config.toml
n_layer = 14
d_model = 64
n_head = 2
n_kv_head = 1
head_dim = 32
d_mlp = 256
vocab_size = 1958
activation = "quick_gelu"
norm = "layernorm"
norm_place = "pre"
norm_eps = 1e-05
positions = "rope"
rope_base = 10000.0
rope_fraction = 1.0
qk_norm = false
attn_scale = 0.177
bias = "none"
tie_embeddings = true
parallel_block = false
init = "trunc"
init_std_qkv = 0.0748
init_std_o = 0.0
init_std_up = 0.0748
init_std_down = 0.0
optimizer = "muon"
lr = 0.00598
beta1 = 0.93
weight_decay = 0.024
lr_head = 0.00719
grad_clip = 2.0
warmup_steps = 200
schedule = "wsd"
decay_fraction = 0.9
decay_shape = "linear"
final_lr_fraction = 0.0
batch_tokens = 16384
seq_len = 512
doc_mask = true
z_loss = 1e-05
train_tokens = 114200000
steps = 6971
dataset = "wikipedia_en"
Each number is 128 + 24 x the weight over its row's rms, rounded and kept within 0 to 255. Layers, rows and columns count from 0. Numbers have three digits each. The size before them is the row's rms in percent of the matrix's.

# layer 5 MLP up, 256x64, rms 0.303, rows 0-213, columns 0-63
104:150120138121099135118133117133106155102080118121112119137146178123186163108097122143152135131121103116157130122095136105109125124148149079087087135118145115124188155142132150155076125149146144
098:147124163133120112131147176090120093198140116136154151167119175093121141100126141135134098143086105117130086121140137125134103125117112101105130100125125120159137128168114092133156114127127075
110:141144124134112127120137136133091179122105138150131148138097152093150141086143103165156191126123111146101125151101137134125111116130127113095127114095141111118132167182153080110130183099117121
106:103092142116139102145092159130111119130170121130132164159148136146134143108123154140128175134149125166128104119140145119130107080125161125113064138088115168171120109160122092136133077119115136
093:154116093141188126134097148143121095149137127117141136146144144150136107106110111134146154120096129101148148158106099129097094173076171078143111122120156129121119101146114150151154169105097135
101:138072154150125101115150108142111125153155158109118160141136164162090111111121127135118115193075111103167094116143128132115112112117139151112177130128121132122131106135165156096116173130115130
125:153136120113138094181120076138097110124115149136138075130125147139151126140105151121103129102165158134140155145136110175116105119203141144102104127135101101086132143134133149110113128092133106
096:149163145096123145113140094147147147111129130123143161103107103083140119101120152145153126147127171185144101122151091133097120141139113174088146099098130128161108165108154118088134123126101095
113:099085101144188116136118123175130111122106110136139173120113107091141159141151089092113118133149138132120138141112131119090168123145138137123127111133081145098134139132127124136122157167084187
121:142107098146118107120142094101086099126123127146160119128135140164171156149092149170065114151089127147142089146149174110099152135121139119128090131145129111100129118147153117166150113105130146
087:116144147140134088131129094151112156105082145120127167080173119166131137082084131148129119090096111167157118131108116126136126151155123092165118119114129109163105131136141092156162133155130133
096:132128144110137171129114124118143070100137118134115138146113118187109112101128146168131074167101169080136168147096127113102107148166104144134111122115104128140161143125126152115118153143154104
097:103136123114166131127161103119122147139141085095124113165152125097113135149129145151069094090140146163133117093137153164164114128158131098105152162144148164117148083146101142097131111147114123
093:140144104124146186160124145155116110126112140146098119126101145141107123084124144124167152110064131131134121120152136157126181126145122130159145139108099149095098109074161156114106108090142141
105:128131098161131128090129113131119069106123079117140162157182116148095109163131145123142131143111141109101122135114145131105169133135127191109148111128089146167117124124108149144096120148083135
102:134123120150121127115110114115131150149150109094124122180118090077138162161143123114105128166164127178131146114159122159121117142143111110094130083143128173116079121112105119125158180116113108
121:132131121144114145118179105096120132146134113123098149151180126130083124162129099129115151144108151158137110106100048130122107152093135113123160126136165117129116139176134112101168147118127100
098:114148137167183124125135158079129041140080131120098130096141127132143126094133123156121133103112144104118152139146149157110169118166144147145119111100125134097151125136138161142137111103123140
094:107103095145127104113130131141086139132107159132125109138159131078125131135147090123154137109170180167165133142139140164100151110118128120111097132112153122139124096079134112166164183110134117
115:117116105166124101166118178120120135104096091139132113090096121155134151114162176082102150173124151172138124154110138124104156143124123117117154118170136122106099147097132112154133123144102100
112:151116081098128136128100161126091131133104102130122127136123128085092140114136115154166152153107137114164111130094124171157115133094134083108168105110141156115139118115144136157126158190130162
083:117164114115174131127145091167139154107144073140121128127146143164150150115114110107106122091114106151110131112104132106180147125111107124091137090096131181110106147157114118136137118109132181
092:152128137181159153147131103093113129161086091134088142124144141118143114110112146149121161102133078083108141139096139108095149113131139149126148145098184126130112135105127123147140155117093173
082:121133104103109089144116155110147092081087115091154137137126123156123185147108168133170127120111143123157146134135160115087134163161122136116114130136111132146158124178099105139141109152085120
110:136142127112132166123116131146101139153150094188107153115129106117156121118169122150103159103096150132128119087137130088173140087125164100106094110099079141132149157133142110137132144136170130
107:131177108159126149134157111135118127173124112116119139114126117139143144128149093157091104117103180149139132148081084096134133137116111158137150163116130122076090118156077166136129104152133121
098:148147130124114129152080127143136150127093071108146128131125106130116114122161148150132143176126103099143128101116139154120173145121137092119124166139183134101133155137136138084072132115077117
113:137070149129121147160176145120095079166142111113127094108124122092093147133089144102140156110136119138119125110155103124108130118129174179125143129165153129175136142114110150119112148111142099
094:129099133160136148107097173109120142112122097138085117150103156143101143096123129133145129179157123128154180092160138139144110106116087144070097129112120123178150166129108125128153139132125130
099:137149133114126185113133068197157120148143140129139088151150134125120136099129074109148111147124109091123112126154081153125131162131126137116118109110121159133157133079143128122103106163126131
099:131186114144135121141139106122146133147143176132111136134125144104165125113132150123117145145057157097151133122115073124138108096126100157106156103153133127145089089115125077168128131105135143
103:110129107134167151153155131122109083149131127148127120112133120174168114086126140148159114077134141098112123179171094134128109130104122096112133108102130177167164157109120124135100112137157118
104:135137098088093163148119112095154143130134125096107134129105093147142128078121109158114086141131118148134121118145159141104144137183187133122146114158135144169105124131107124090175098135104135
089:116160130133154109142094086135090126164162157097097092148151151174130132144117158095115163135166138138083170108146084161078123124125142125156119148121107137117150123124131116129139142146109106
105:104132114103101107148133150131138131194175132112128122121187117131079104100106158148129124153134126129110112095140128049094141139148144133127140144132125122127149133101116141076124133145163141
099:107138107103130194115137147165129140169105133132119140082133109159092131109124112148091143118073150091121171116127113124095137140077147132099136138131171142166102114153131140100125119140144126
089:129109094117133131113149116176112167177126141112112109165108109112142102154109149171125078138151104107086131140157089121128097128162173130137134119148127133144123145161130066118110141154123116
084:149105096126095152127174115082110099154128108135157124141143185112160120123165139156109094129144100112173127130119122115084116144134167142117110110123126128133152089118141168109121177104128096
092:158124109121093142134128146137139152112091133125211117071125106149136130089140154123130159144085121112117145180119156132097150141152152137099134140136112111083111163107123110120158129124108119
109:151130119136121108169099098119147133154140121114139138137195145126096138155158122124113090167102132080131113132145144110106100170108121115065124146092150125134107124105167174116131111146146129
098:123138126144100126080089082175148093168125099142187121125126119132125110118127165186144113118140147109110165110095122122122128137140126152109089134150100135135098144140089130125165100137153132
097:113126090137131136104112128156133114141164138143133132153099132119158115102129166125162078148141131175110153105137153127105162110138139176109097119140118106113142143109081113120133057178142121
090:111091091157154072179125166156084139156111143124130124114125132163150117130129120145110153108142120137095108116139136115118146117122126122119129132115149156172196101130153127120128107089134075
100:168137113189086101129147109113091124097136112196116134123141110119102112135127136120128113130104147158124147100111148116126138153118161105118129113147144155113091133081111177132132173135170116
089:121081150157097113130108132144124126110114087105134117161156117118093108124096083136111127151121152176121105092176109109170144112136131136152139144122137105173175134151113131130146143070133123
101:092112175109124121132144094158087098111171153117140137098172127094173132117117120158135081132103131146090145129142115149116131180073155146123124137130133114146125132146146124151114085121149112
102:098115129125149164143150113137106110138093107185141143120157175163177137126146110121144150138136141105108139133086146083120120080126089125122076138117163155120148123109105079146123128125130125
120:172134119100149129147145082099130150087159142106111124148108121128128132148144126149114151156138186108139097114148094149141088136157134141087109107134161165137129118118144085097131166085116104
096:150100132119150129154125068157099127194147150075107089127120121165104111114131150154116153143093113149136101138116149099128123116125118155130115110144156139116116120112140166116128089181108151
096:142124150148106100120120098137140149136116153115104114151108147109123156128135146176185151164088121109115125087123110117108117131148131137086119146148137156156108114122115122183082195104128113
095:113114113149111173122151134102121108121101084119171106094107111121172159136153149168128126130128149141105144117133171092115142161103152126152135120097108168097072172137136127133112122149145101
113:116090090151153122096141156108100085132152123124100146109131129119159144141146108151158130102154136134178091094125114155139089159158086105121104122136086127157156129159133098156166112128142129
089:096157148146090135137131183144129087100172109146112118149098142117121147122097120150164080140132082130127098107123132107122152083125145155133148127105110159132100125132074152133121151129131172
092:177139105130103096123085101140109104113124108119150172072170121136121142143146135109094182128075150154107145145159155107145116124147133154153141136126125146139134132144083118096138139116125092
100:169121124143149097118100138133105116164141134145158084086142120130114161104069095112125160147107111157125109173101120160114159106120154133138167138112103162162109138117132122125084150111151131
101:125143134148124140114180110145097082131122143153135125174122113071144135113130126134168120119138161167147078096137095141155117127134120150086190128117115129101140092111115130112129107132142167
101:098123119162113088123154106139144178084146125107144129126150146135163108092098143125102161151084122119136141146158145098143114158139091145128137177139131078127097095145151111137152137133088113
091:119126135169107120137147128135111147111147107132112143147092094118162116120146154154158099154157095082190111107121144147126123094118104197103140091125178130105134094111120112142121128127122125
108:127136085123110133114089113146136125138126140096104141118137114139117112128113112124154134145132130160142086147168115140114146098140166162099100162124102097118040099165130154140167154144131155
104:129126126120169133117097130105125127133135100132110140143191117118146104106145123114127110134051091122153148156140136140164164114144125125125138127160121102097103099113126062157149157168143131
113:116134114143118131109119153174123101158101149139103124072170092128104075143116165155151128148137117128100141126154083176112141157110146099099149118141136130124106164138089150098123148133146112
100:132176116136097139133150125115102138124102144142089109131119132099130197139099130124107134118075125112142166099145131149129126113102080146144126146126142110149176145110161093160135164091133094
105:124159106101125107167127157120151075095194111128096143127118113140156134146114140119111135158136089148112147168118114121076139133126113148152125145155102127142140147178144119105141117120112072
112:150174159142158142105138128113136189101115106157120151134092136126122144145081142154117127132061106094143115102095128173137131104151156139117091125150139147116130113162138116124131146126118082
107:167117099125129095148121118157109137095129093130136143150135152130121123105148130154126086180116130096125193140113138107102133108105171133082175141122104126158124159124121134164123116116126073
102:095142123146119124098126130090105133170115130120122067197115158136137131107131134142126094143127139136134146158112096160143121150079134152136134124112167124117129120157083126133169068131129152
107:131157116079134119123097112141124143088088142120125114118117170130095111112110137135140114148092169135117145127105123149132097101145146151128136170101109147107152153128178172114085194126142126
099:093131134142149097082188120111116122117131129147166146083112133137183146143133131095107131156134137120144106132172104149139117111163108154085099064112115139131143136130116099126136150145148155
104:113148135111142147146173180182092100152107172137128069120168131125118148165149156080102110145128142117137114091113115137123134124133114131100152127124116122120161080102110116108144108133127107
090:091102125148101122131121164116144110117152123102084133163144093116107149107146120103137128110113137136112115108114159128144144122164123154178124132097121132130125138118086086109123176102204166
112:124182107098140155155130140129129127143139118179104165143111080146157129114089154134134111116101120107169123141105135132132090076141099103110122127165122181094100138100153099126126131137147143
105:153100116182156085133109098096098162127129126181136152117100142099125135114079134153132131125139124112113092111156172118127104178133142124115122152102119120166113110168118122139139158099159119
117:129162103140161145081124104138116137121084102113104117134117156172135096126113131078127129173119119108130157116124124111123131103102105130119126187122168118139131111178132128148089157179148149
113:178131139146061142117138136092112085135155135125120101101102164133117144114135137145162128130134106124128146171071110132095099144161140132102136107128154108099117099149141132158175140121163137
099:148150135139182171110095131164126127104120136127122090110132080099120116117158122132127139125122102127143085099116091178120141156107134136114096152127174138156094151106164161119089149133149134
082:092113157157129123112099166161155123126110067186132142130116108115129139108125155104115132150149110056127132147110181141123154141131126133129123172110132122111134117129124140129126188112095136
103:116123164132134125118140143161135079075142105088124159138147109120109156137159082103115127158090122163131103154110104089163158135145132158102095105146141123155122133156112118113144161094146156
091:143138147132147150187113136093108120149134138138160130138135146093097140108089097108117130128120138126137128170090107136109133082136156176149136097078090149123141111118077155100133121134140169
101:130135136138108165125125076118131102134105188094142120142126143112142152077138131120111130106116144166136144134081135132103119112124118154128128132146174145136110081182120117110160106126138191
109:144141098153125105082080105156122158095107139113086143128146121122141123104105127087144151099113141126166113137100142136094098125145122097125128115118168104162165135135114162147167149156135179
097:135168118146119141118166126139091097169096148142124087128136104119170106141117138151141075116160114120126171136117121102097108130123174113154122155075110141175116117110145136129107160101144148
091:164164187145124149130178117087103159077149125112137113115164123107176096121112122150137130122088155092124134145135115115112113140076104163115158110148113162128111133134120120118141129115148145
105:150198144138165154162120115122116124120143074134133101102102118134138130153124117113161101136139080145146129098162100118142104156144110115140113138096120088152171104114098103142154084130137136
100:142126134141133099118130134106125125147148082165152127139163091145136148136109149163092119105109123111126126166126141078061096137173144149156131131117110136093159146076149142138103128146137093
123:126144128143126152114141102144143116104098161153104153113165135139091085107130141081133091141086110108110130149145129154133148183158167161109106140138160134108148090116094110146123079147127118
103:135115115125086146140153128140126140062133131167148103135105161099117156173125166164147106138083130141117154111122158126135093151104129139100108153112103157104127095146121152094133076103130137
098:133143120125134130117105143193126095139128165107099103147131112131116110107093133096129164137128112150179169117148089123130146151168124137123142146090120085103151130133121141076104100168159134
093:168130130127118166114135139149074110096137122099151123057149134108115108115140095115156137138146140163184141133142145111118119134109117137128106149180128150120134128131136134090135174079134095
106:084148101079130131156103132145127164101121119174154123149128159143125138097153148151156084153078096154096092128148175128122103103121122153160109113120146119094149127128119123159120152129100132
100:148129134116129175111160148150121076134187102108117112140115115116161119126115152098119152155145157155146113139116141171122143132112093129113144111136151127113146152154051106104110106149151099
090:117140153151136129124126137096135075198112119116110127103157134139167136088109116166138101128138130164106132095132134139102121143107083117144121180145098160114110105132130130115148186138122097
120:092131147155119126134122101138158137084144130118174162108154115117147132151095059084123094165115125131117128115158136124106150158113152157120123114166151166139096167106121134129141105097118104
091:145110114130145133121105139178120123110098156133118134092098165133112128144062125090155170104102096131098177097163151167098105128148110098150137137108155139115145125123137134135172113139130116
102:109118148157083125117090119137112134187155116129150112134171158125157135133138137123107103130197113113088114145119119182116116110152146133084167096133111127133128128144113098085140113139127156
115:111168132160117138117144089083106120135186115174155115118131156072139121141164164124118147151120144108102140113105104148154147108108136142145097112092132154142129097094122159118115147133170114
090:093127082102110108112102125096178137118138140137121152140164093047142130112183144122145131118119148146150108115118120157088126165118112119096142129134139146121141130121136100107155144170102143
127:098121142169100141139171161104145084129108128095106121078149090126127134124124146154128169125125146151131167157136134131133141159133097168134075129116173135097149137118114150103113120095107093
093:133113136102131143179126087094138119134143138076145130147134122123142174138130146102116130163090175140141114117131143153165095086112125115113176128140136168124084103158136103093134125112159106
091:114137103111162141128114148119105107118144130155077132144130143099167185124121121148099157148128101149134098136128115147193103079135098144094112140113083144120134148121147118118140152088098100
106:112143150116110164130105114119128088179148121126145140161153157115162120100120122116142086127161128156115141125114124150127159118095130130124111113116162172146157104142079108094136131073075100
107:112111109136158126116118125131113138114132145187119123122141147131199087155124132163075119139099166135101123139104133139085143081117119109092137154130113116137145153153133135126102107103184107
095:099108143124117117108141143123118085132177177096134130106159076113104161129107112142173121119073136130132161121110098113083141165135125094142137119124130130149122104169145138181149130130112125
092:153099112165133128117089122151147129136134075132136107144140102110144121175121104130117128156156147127131186079116112140179120113160091142129159148103108126156085129177096122125130121116102124
091:136151142138130147161148171133068118137164138120134145113139139130158126108105104112134146125148101151143114134161114099111174130148159067135123132072115151127119127093072117110132142089143100
104:115183135136117116094134096131157167110128099134142136148133123148104133131125112122131146120080141136140057156156104168122116122135132078106111120122140125107111094161134151179159131124117078
097:123213116131132122101127146163140148128174115104079156119139166127120098127114102122133139135135143134155100099147109117134116145159127147149166124115115139096138098137114103154143135139088068
102:147133109099141149155111186126143112151111100169121083112107109126109109133115108125133095160122075084147129122162127113144135133142147137124173151095109110097135116109125160124155173173131104
100:121121116139127143096097121081104146194145108148101137159099173131111154103181158149119150131111093137142084152147124103090150144157116122131135176132125142149109106102127097133125126105123133
107:078148134087189158143101129119097098151141170149119117085125103109112172135122136139134091115111099136130084128162148132106129134116154152121083175152159118146142156120126117134120138121132106
110:156122119169147154111177097125128148162107135089104116077104093141144148120124142123177145182101127093143124121089157147096145147120137151150114105135135119136127139110131122124122098171082125
088:199141137180157169120111112129116112136164132103134101096131158099142140119136109149144114079119142137098123152130130134120090118148157094171119132118100157116115127153127131100140109103114073
108:155134130074149129204116156143106149102141113114131159131101137144115130093143092134106111124133172080145086157179118156117151109180118140111118112107120137110129143140107110134125114144127128
092:193122146120152134162120110169093111123147113112137118154128096109134131141106144120155158138114097150126112121115147158113148147144076125150115116100117141101121133133106167151112145104043127
104:200121137091108151158144123123103136083155115111139122181147125169120131132113114105148162131082139126140117122117121129126096161180126173113100087127121130091123098128103148112134121121110142
111:127139123153127151154089105085118188160161131118128127078116090129141163130106085136159128105119115146152137113090137121102098126125148113133099118112127124125173144119131121107169121157184151
099:141150162158101105122106125121144168140142114115095089087181104126169164091107146151131082104127122120095116159158157060100154130162139130136112112118135133124143131126149131147120109128127135
081:114134098138136189109147111137108157106089145145118108161141157124131142160080084131145131137102116119137109170112148151129153096133148090102108085120124101116165163157164103123122100141147129
101:068092111124098138179124119145108126133147160085127117076119150122178125138128129128125119101128125144114180087137146115093105126101123143128181146170138145166153112125120108117126131121126154
103:140107123114131130168101136119155119135118103172127116136095124111083138113107152122103139151116138075125159134132195139126099122122140148142095160116132127145123151142109130154168152117047111
098:097142106150145148101120160076116166154135115167145135092132109131146126122128149118129108101116153104151107125135155146136092124126132149121096098114105126135129061157159116090179170103146134
101:138158130160136137086085115098146126080119132105124121120136099082131104123098136178166138128119133126191113104134154173123151171153161134111132155119100142129094124141118151139119089132137110
095:133100107137130148095103095157140133107178127047125140120121105103169090140104137122070108163101138133124161151130112103158115140115122111160136172135141127155128144153117115119128139109151137
094:159119118149124125110137077091103126103124132156107142145091159122120138153119129163111118167105114076182099146104133176121157100125135144117142142155150156116104134089137105117133086154149102
101:102147107118157131115123143165123097130109124110144117074139139131110106109157112139128125123109181138153157134114134151141225141116096133114160110100086136126142111104093098142128141137142149
108:108149127116114143119136094164152129140132140087080097139132149157134143111087085101093165159119115096137122130109149151141161125161157148156128156098124124116128128077145144141151076121165151
109:134135134150155079154139114104146099138146123149111123079098108120163103091151113135103110118141154115117129147173128176154093140138119128159110151117101182158170136122097119130135111163103102
104:148138095110114131127133178155156103104105126181144121125113163135104154097106115157126093180082118118094102134139122132114166090098121121116113116131119157121164134171124158151123115133110089
099:112131128126115124116147082170118103104100117180148155089123107140123123182083156160145107121091157145138138119123160133113139133103155128134132164103092150156120093132138136125135108145073157
091:142113114203147120135128090181123130113161129100116091102117126107160142165143126123110150116123143125122144126127124151115136129157126154097098126153101091142102150075118165149124103151147082
106:130109099093133137116130098165120138164132113172142101108133147133111148098124132113083107152106127121149106132112154081109149130084139125141179133122136134116107121138110167136123117181202133
086:091118129156084133100125121130176123146137123100153111159141140147130135109097138154094153116115148092119103147111114121096138087120173106117145103096114178133091132143126154169134168167156117
101:129101144143090137131125057108106116110121094138115139114166089115173180130135172115154112150143116133114112146136169148155125144131134135157091122124117133104130158090135088130161086141115125
109:142129117123162139118115089139122100152109113144111123113112143163089125115056118161126114147123105090116080152135134159142135178158145128170119129126154086143098143131162125115139155154141089
094:121139123110101076089159127130119159116167171078159134152136131108127108113088161146164123135111124148132095104155085117094128127150133141114120150111142117159110111154194110121136132124105107
094:133124146116132163109120103162109107173154113143132113180124068078167110106122093165137106131117128168138124104141115137152118122119156089154121106149137119153160124143143094125140106142086156
096:137136133169148096138136163135132096108116113147121157081114127130183105086097122103088159129119141140117107147086122118123138140095128087100152114190164175114131117148095128123131146123127124
101:123103142108122106128163088151118109102126116126162143134130123117143076111103115124151138183110182143104133153119117138133129159125126124080134202110098125124140096131134172122104092158129140
112:124114132155121116153125141111168149107096073144140157130135123139106141102123081142118102137091136050108115142133128105129172139145153153136119131137121141088118145184087160140128145100137122
098:127105142112139119146129095194119140127109175110134135160137112076122141091132143136161153171118109123112103136144109106081106145127164169117155095110087126091141123169121125109118116146105123
094:117140097137123132170146131111149077121156106114163137110124119143133146103103167141123085124110156119146132092138130112112141077126107169115097090171123160138161117142168108118154072136135139
107:111132095124137172116118136145084086123143121156133145114141103136142102123119099160123150134139112088145132105139113138138122121080176077122065094124114171123132126137165160162164138144136135
100:137093161151098122157135125102135118154157170135120115129107147104143134127119134110122128174109099119138120134155149152064122128105155179079155153098130080136127126104079151139123145157123114
102:116106139118149135098111131106168091155143139110104098092129112135140100132079146096137134145118156155104160149137127143126118050158138093133101140154135174149131146157116098155153132102139146
104:073099174140148084141128126180127106140143139131112085170169142132111116129112112171184116120112103131121146090139146114112126155136137134142154153119083120132148129101142120085111121132102117
079:147070126106166129119125128103096123119125145122118117178113106156153141131104147122112134176119177128149146114113095158080153139134119123148124099122086130103148120135144095117130187168125097
102:167138104143127117183113132146093134180136160139103096130102134132136131104140126154086109134127149107126101121139081116138120102133143149138102117146143166063143129128140154124083086147168132
103:143115147143099131085125130150121126107103109090127107095127165142110134109116177151172121103090150117143170158128089143178098174144106131115120114136119130137127100159118109171100135150135092
094:097151095133089109115131141149138112130142094067099146150144163162106133136132107107088146154089110108140162107103138122118153134165141100173182097153102135141141144144145099113134144122113127
087:116096148157117142119138148118122135150134105124095165122102083118142112115102144139134151183163118139112090121155125161132175127125151152107150087120133134084115113117127118117170148115053132
098:130191116121084099159133149058130123111134136082140118161157139128113094083120149106144137150131115111129154160121121146141127083144114155156135165097138152121114116171118113114139124101137117
101:135143121146099144163164094119094141162169126105104154110128068149126125115116133120135103111088136186141208124129131103121111143122123087113105164142125130138161117111106147114123129126140121
084:128137088126099140158141152113099104133166155145110109119151118141134148105167120121091091164142180115124108129125163144137099139160110132114167115157113176120170108094094173116114115128129108
111:093124112166174113141130078128136136103175089117137101112101129081108173142157138114130108132151145117122167135137116100137173120112139116128115143093095168106155163104117138127163099117143137
096:127149144109169139122126073155068122171145135152125135113113145114111127096159118141154141132145109133149125079114100130091116152161111149089158118131088089138143107109123112143141182114128145
114:087084084120126111113160130090115111153138117128149137145114120098129175159126123140132083156140150119193125135096173129151120129097126138160137127092145139125134130143113078100168127110140149
096:136123096127128181101132123124126116139104112122161093125167130105077147111144153120123142097132096144146154074155136104110121115173150129082131104128155170116094099131128165113154121169143136
100:114147140129151131088136152134083117161143114104090099125146111168118192151130146107115137113083113149151107098146120104139137127132134163115118123132149064150094155152140109109127171160119122
100:123149119150096112110162103122110114147156102159156103142102117083145130150155075161112123139122130132114129159119108160115138086128173161165125164083134088103131132089144122137148136096147107
102:138165120117168124081126131172143101143137120117184088114140145097156103112134127174149143123078154137145123111103129133102130107125172135094139097138142108097152089120151131121116102149112164
084:143103134126104124107179121141094148176140119150127117179120127133115140102109142118111152105068144123147118179148117112120146120135080144104176154124077149130103089142132119133143095108140137
111:148152085148091108107141139102136099142170147127081128167149135125155095110144174099151100149116105132099163103104119122123085103126142128151083114132091155156143132177140137134145117134145133
102:141113097168138152105087124135114167119118125108070129113125152124135128149156125156152139168087150132109095125107064150107139099128135150142125147164159084139092123134122092127105149152121147
094:122140100167130132103116172136113131130112132153119155118167145154115119073096070129135131155155075150144118113131077152132108102127113087142112101103143140142144119139120105143144173119165147
100:139114118118098111138137124096148129083132099152106133132163098157098131090160159119100130157109123094134142106137128120059148177124173173130127151105131102114108143108167136108124131156135153
095:152122084128137159119121152113082123139132100156110150159109130097101147113140129201135151148152146102166145108123130128097135122089106134154083169119105108117104129165109145144163131157137115
105:169126122185089131102161106125135133136132096139098121106113124113079113138165140134124126136075170098154101113142125120165147136124115109137139122120139182144094108114133185138096106135129106
096:140128136096104141168075108143144155126151122123109142112135072134098145127090139127159119122100115122173165106169145131082100157130098162110106151131146112112143125106153110157157105157100130
100:097110122172110098147134141138115066156157126121127139116115090099161136148112110145126132061121156166137127149147084119121137132132128167138100146119117115157151165082125123138165149154114146
098:123123144095146120178163155116127111091079125111123121130173133144119125110121112184151153128114110174134134150116167129076101170120130128075116119120158135145118101143107139125117171130104114
105:124152119071157117139131150154145139106138143138134127129168122091159117139091142105146128136162142107118122114130089130104131119137124133163104150093106181065171137097086127104143154140095132
100:140160112081139171114168138146137099156136122140114125130142129123109153119146143100129086137107112133104120106120117103141109149153137135158123126107121086113137072173102083151177169087134146
112:140098139126119134117099131154101148087121134128153120101111146083120159116116130130094105158111169146156139184132127155128110126140157117083112103118130119147141083143135166181132096145121073
090:140128132102138137096162098104157135103113113136167104085119117115152117120118169134138123127090132099109126119088139151115087132141170103094154181134124133123129140139093193110122133123181123
094:126169116106125180131156111096092098113111175110101133132109154112114120084141166132103114163131171127143140117136127132160111127171154148166126130115144139108119108117067081108142115118139134
108:126123123115170146173132131138086125123131105142107099114111158142115110158172116143130135135091118123107106121135119200101144103096171137119137104120154125143111079106121166104127161127169097
102:142125154166104181149110109150100150084124130108144141131148120148137120087061122104141130130128140133107121124127166127099093148129109117150111100151101158093123185116125153091103119137148158
098:124151158156125105159109109160120120141122124127163189073123120154147138104122119094152111149106117141114107171144121133146189165141100108118167137094123123114120120116083107111151089144139125
083:127128137135095145088128124138144150122144131135112129157148221134097130114087113099159097127079136109141147101119120172114101152100151123115146163127118110144101166153132129148099151137126103
083:132114122157121094106109141113176128148164108173093107149125107082120151084113130138142131114138133065102124093185134101126089129159127119097142149146140146113106135130118114176142132122115141
097:144140128133140142130137065127087153141134132119125107148117132135080138139101135132101101136114148129134063129132147195114149151130155129116133135105152134124144114136104165137053107168149126
104:104154140122129123131137111206102133119112149146127113099191151146096139156138111118114116125122130129129088106118161094119122130110153169096112148150138152092083163099141139088106135108125145
084:142137136113113143144154114147156120124085097073122114141122116187108112116095163121160109153078155133146087115131085145111154137150156159160122101158125097142129113153133135139135112138096163
102:160126148095064114145146106120154154115127127145132121113115135168157143117103156143150167164084113142122100104128093138075168161151153132154094131106114150146130091111144094137106123132134134
100:129152125166120094125132170109097116097124123154117113160127082151179125104086140122118135135129141153120114161133176149129143136107086083079087116123130113128145171117130169122145147140103121
110:168116138141142121103136134108138077093126104144111119151107115146119164108138152108094146115116137152143173056100124142108120125171134160164097131131131158126160140158104109091120154164123127
097:110114099153136152127170130141132147121083089169137163132138135134157126167118098111089104153114158122146110112148080121133123084089107139105134158130173100107175138143140094121110151124126153
097:159129099115104129152131144119089120115112157133099139102126155120145132083149112118122136116114115127152110149148150149120093139135156147164139105094114153135159207152104119123074121117188122
095:126153083174087160151125116068141153095091105156139149144108116141116153127122116137121158190124095109111123161122130183117137126151122129149143107115118141125126125120129135117162097086120101
093:134132101095161136141115105091134131118163105155112110107134120150133094067145140136087070108148148201148126112129128135135123160148151131137124147147109113106144117133133088129159163142140164
100:114145091114152157129102104182138126148120113151120123120117162106156149141154128116123122145133142112081161127093133151132133113104149077142141145105099158134083090129144118145184156094085131
105:098081075156129124127126122113117167139148080071134119126113114171155128161128146127153080131137148167104137163133122101146151139107145172124098123106119138134109121092149099130125137145159147
091:113138114126094105104140079170155111146180091126182151080180177139145140134118116120115134126117112138145143123094141152129107107150115124145127139105139153138148127123125134109070141147099106
102:112148112159179090145126146149146114097151152121141092113093127111138164086106106101125172166112139092130139113168116145107138115103168126130103117149171117113138126174130159100122131100112108
116:162124150121132157123143130084078136095128131131114152124102110104149171152141126167111111125101108100116121158164137177118137114145096112135104139127100157104158189159153103099152141138131104
087:145108108150127104163115108148116120111130086125113107085133133145145115163119114135129157101112130144117103099143126073133155115130134175168137127139146129128186128127161135143172105095058126
097:116081108110145180123113096100153111141122114153122151124135134144140171126120143108121080128080140132135131128099111142109156100120144145131100188135189130163107146112142145140106111163128090
103:142141101139106112136128088122120157129138127138096106170143137148135127133137116108203104093100131130163125131105133121143091176112149133124112121091129137059151125150116140127105109160182120
086:151107119125116151095129171158127084124105174112151113150143082135101109119137134100164122147132130128118116149135115129101149183197121177120104136131116119095157138151122121131117167145105101
106:104102120156111106155091190127115120124154153139119119128092125138133156128084136165135134105103144110082100155140139173109126116144116116155126112104169109140152136087109077147122159137163134
089:115106118099130095142116139132098121132119148138173122117144166142164156132103141163082153145078116097109115145127135157149127155167169100102141127138119121133173115140085138106122106137145066
099:120121127153123094101102158117139101129098133089106118147146114152152114105131157128112116163145190058131138105115138119136104114158130178175146132120156133116121137114134091112120149134130185
075:116123130078111120142118113118140129149164156139140092159101090151145109087132163151093165168109147142159134099163122121098159123145130161134099092104141143088131068144146146131121133122113129
085:161108150152162108142151145112115078155150120175101111149132142121143142111159100153117170136136156141139138114103080166108110113112092145150134101093146134134120126143144119116163086084111096
114:109150102111137128132100127108068177156120157130110165130163155119100108133084097139089108110100100126178112124149101126096133148147157093128125132142138124103142148121178123153148154129125151
088:115099124139184088153145116128131117126114108160117161098151154127130128120115098143121142119089141109106073140157182179140109101136092166152166118126148132144126117133110091168116145129119115
107:153128095132160146156091160130133124159138164138128127119105137114091132104125085126160165171108146175114110143103106121130131128126120101141089107153134147108166111151055111124141146100120099
092:161072124103151117134130109112110165115184130163116119103131118116151098138084142115148149121123122167119183109153153132134130132150102117071108149142098157112143134092109144118173141129122136
100:144120083132110160104149123149115097141134106128111123101150172144127175109114157152098143090092156120182133144116100153134137110091129120142175149132143112169133110119126087125124165113098097
094:143122087166146105106097148129120148126085128111138138132075107117162143169123196140132140112107138141118139125127128158089142127130138153128127156095133142132092127134099116148100168103097186
111:129093122119108136144106105110111103161119079082119108173083120118164121171105156104139117101120123127134162144151126162118110137130157139144167180132116131118090152108135157103126147149169112
107:128101104133138158129112144134084074121118159088076120138148137136155112123127128153091147144144123097175133133108116143122139139140094138105174134171136121151072162130142100162119149140106100
110:124123113096159118159182146131097110142117147134123108131143061128169134157140123146119128131110141112118083178142164149110107148148156087100105086159123150091152124138127138139102115121100127
094:116127118121179156106148144154120076098160101134065162104125157126117103115169159139111084158123101139122125111130113139148120102090146137082132133135138136136151104134172113154128157148122126
100:132106092164106141105083120114112138123138099093148122118126138140147141127122136127135116100145136114112184148088159146107152105140125134193099174113151159158084164123164113142105132101115114